{
  "hidden_size": 256,
  "norm": "rmsnorm",
  "norm_eps": 1e-05,
  "rope_theta": 10000.0,
  "attn_scale": 0.125,
  "bias": "qkv",
  "parallel_block": false,
  "init_std_o": 0.0,
  "beta1": 0.95,
  "weight_decay": 0.03,
  "schedule": "wsd",
  "decay_fraction": 0.598,
  "max_seq_len": 256,
  "train_tokens": 361300000,
  "max_steps": 7416
}
Each number is 128 + 24 x the weight over its row's rms, rounded and kept within 0 to 255. Layers, rows and columns count from 0. Numbers have three digits each. The size before them is the row's rms in percent of the matrix's.

# gate: layer 7 MLP gate, 512x256, rms 0.161, rows 50-74, columns 224-255
# up: layer 7 MLP up, 512x256, rms 0.168, rows 50-73, columns 224-255
# down: layer 7 MLP down (transposed), 512x256, rms 0.164, rows 50-73, columns 224-255
gate50 098:129118116172155144107094136139140142138083101140091127103117131127098110155190135145100111132138
up50 098:146128104099142125123170141142156132134134119122117139105137123121149103142147118105143148090132
down50 102:130109134117152119128163205134115133099146127146085133118112107129133075144134101130130146114135
gate51 103:158137127173122168141145143153130095142149172156130147119104142140111113103112147142103129128141
up51 104:106117113121159118129073103086131125117154151117135147116109080123105096128121130152176135102151
down51 101:152125130126128133112108116098116096126088134162190127107133108123125102088070143135149126128106
gate52 100:147132131138154125141124162140103107141104100090140148162178093140132128135131114135108113108120
up52 096:154108138113170114136095104148132150107127135131085148095108130116108109164140095109167162165098
down52 095:099107157136113120159115130095147105157150151146158183160140136125095120131118112130142177129128
gate53 099:062123120135156123119153122143106134139108130079111106153125107076127126143120137136129117161169
up53 101:098157109139131089119104126132136144121134122108078148137103161083102119115142153159148162114137
down53 101:155139128164094119127120125114139133116130162127148168156133090106152100144101133111140122198114
gate54 102:137121171126132139129139163141114121096095146162112134130122118114180162122194128138100162168108
up54 102:149094134136142155144107122154085103114120122161149138142131126115125125185121132152111115100161
down54 098:144104117148139114135069127153069114137141098125135149116173125112219136141089136177148098105134
gate55 099:125132108175117130137109155142131133103125135138125137130139100141150136124143153119061154121116
up55 095:131120092127139117104125171148099134145147127154117129166140128108166110058127151165135108124103
down55 098:184133110126105146140140136122112109121144141133158084148114150097164071140138191103106148137126
gate56 099:144137116179129121146134113144125098112150112093166139100115139113110088136130144125165177137106
up56 106:115118120062087148140143107123135120145155127089160134109118147121111137123103113141138143160100
down56 107:108128119040111136111100152108127120143141152134172143133134119122129133115136157094139097121140
gate57 097:114105148128142129142116125135133134119123125107089101103139129129097147162190147137134111084091
up57 096:129145117136133096101130137133107081186140152092126131204142160127150138119126117130135135149141
down57 094:065141137146141115115086113123131129123121107131164104112135181090113130108135168139140110150129
gate58 100:149113127134143093142158126081113107144134118123166128096130077123142117121118120116168136105108
up58 098:132107148129129097130135129094148135172146151123147113090161146125125117151171143180083166119129
down58 097:131161171100154151138054105143086151118141157137111177153103122087102142118153083103133098124092
gate59 098:122098070113125111093131078160143083161108188169155141115142122136139145119125141066130127150136
up59 102:132128176139139154104124131159149112113073101135090173133105135100128091110133102097097104143095
down59 103:108170107140102114123092136151139164130159082122028100128149141119121125162130084143148101134094
gate60 091:155139114121129162165139143150112115115092140128148111105153116118120104142136167166106095120154
up60 092:095151120132105103100141141107125114139146129097144166163155152150151136111097118123177187174102
down60 098:152115092117132102147111141147158102166109108123085123092114134135141133095089153157166124112145
gate61 097:163126161103150141152096111156128080177080095140111113147144110096132061166102135168125136120096
up61 100:121126139097140087153130128136119138125146111142114122125132144148164122089148163123130168118145
down61 096:090170072167137143154123144118140155113141111091198108088096131127086111104119145129122127124177
gate62 099:100177125095093117136160159116152126139126123135158140119145111103094136128118076092132135063135
up62 100:138098154121112133094156134139103093120118151163116123091160113148076078130131151124107118125160
down62 102:111156135157128133136131116095084102128143140101131193102167133140146146073138085147142076132128
gate63 098:166151143108126083132118104159099115143152153126075099111118130176151150114096097155100141142133
up63 095:171136094123108146146118153142106164099092114160107148121125104144121131131127094152169116142136
down63 098:148077161121128157138096148121107120124142126093255089120132094131138121107133151123146148150121
gate64 103:132104126102129144105177161147154131169145140069149128118094147078097140116177101121138139117139
up64 109:123139135139114111111089112090138127131156117186128130141118111139125088164063159152125137137151
down64 100:084131120116113101122122099130146101125134105144255103135098095132104133113113150143141144158137
gate65 104:114144075143136078131129127150089135106102085142097121117117156147098164129123111118127117128147
up65 103:144132092093137104151121114085122084151153098104139116106105148137157175134183120091093106114124
down65 105:111158116131146133170142133113163160154158117147198133094174142142144156134129149159146114091117
gate66 107:145112127102127141169088133118134118107090135092134099139167129165115140106108122138103138121151
up66 100:134153137121134123130086150115151144140137120143117129096133120123122134127111149108111093140137
down66 103:153152091140122078137151117132123141094142124147255157122127109117155100120142085111103120123121
gate67 099:142134160118162143151133165143137110084124082106144149150096135108104133142130109071128151150165
up67 103:129144118164136123138163163109105127113123119166075136106110120147151131133114102142141173195139
down67 099:131143145146161110105108104158140116152115099176083131125126144125091122139136135169116124138149
gate68 102:137130060132098116138174139112158136075133135104161104140117169180120160182129158163108142154180
up68 107:129135085113131136101155175124104126128094136156119116133114122122153144103165154120185084145183
down68 109:095152164083147108107154135151138129143123115114187120098083115126114110121137166083123128131137
gate69 100:104146138093133123122153133170121149105100116154131101153120149126158148093138153124151128096103
up69 094:120116121155118126155113131120137121126093163139111074123120158163138132117130143137128122088167
down69 097:131155157154108130138113140082129138087111144079111151115129082132109116115165123109106121135132
gate70 102:156152126102117142131120148108161099134130104133101094130113118080119103166132121155099100117123
up70 105:160111163116133130100120150166157092137124136138125168107120134145119108121160110101139147102121
down70 103:112143123113144136082121112124119159134138155129150144093115124143146146131126139151134150119123
gate71 097:111111133128118129123161187172093087143085111133187151162115136145124147106103111109088112169163
up71 106:121105147110091130128084158113119125145112122123132136173142118130131125123104111137136161099125
down71 104:150130101081076119141083111113134112091116152171092137136175068113134167154156126090107101130126
gate72 100:126150150124111125086139103161149123138098141089179144122090081101128102139094102114129134113113
up72 105:137132113129123146119102088160141129141104164117132095124094128115146150167115143152092125091118
down72 107:170174143098102137128149085149083117167106144113018141064102109121138118132116041143116137125152
gate73 102:107125104143130133115156190140120117114139133119137130117141133150118120114100062086102099115106
up73 099:130151122121105185139135113112177100098110116133105108141141142125174137107157157162120153130129
down73 099:130110108098159132148109116110161137149143126124156113104142150109148112127131141162128157142135
gate74 098:120121141111136131128123136162136136126114103125138113130138163137140120135128135145130113154124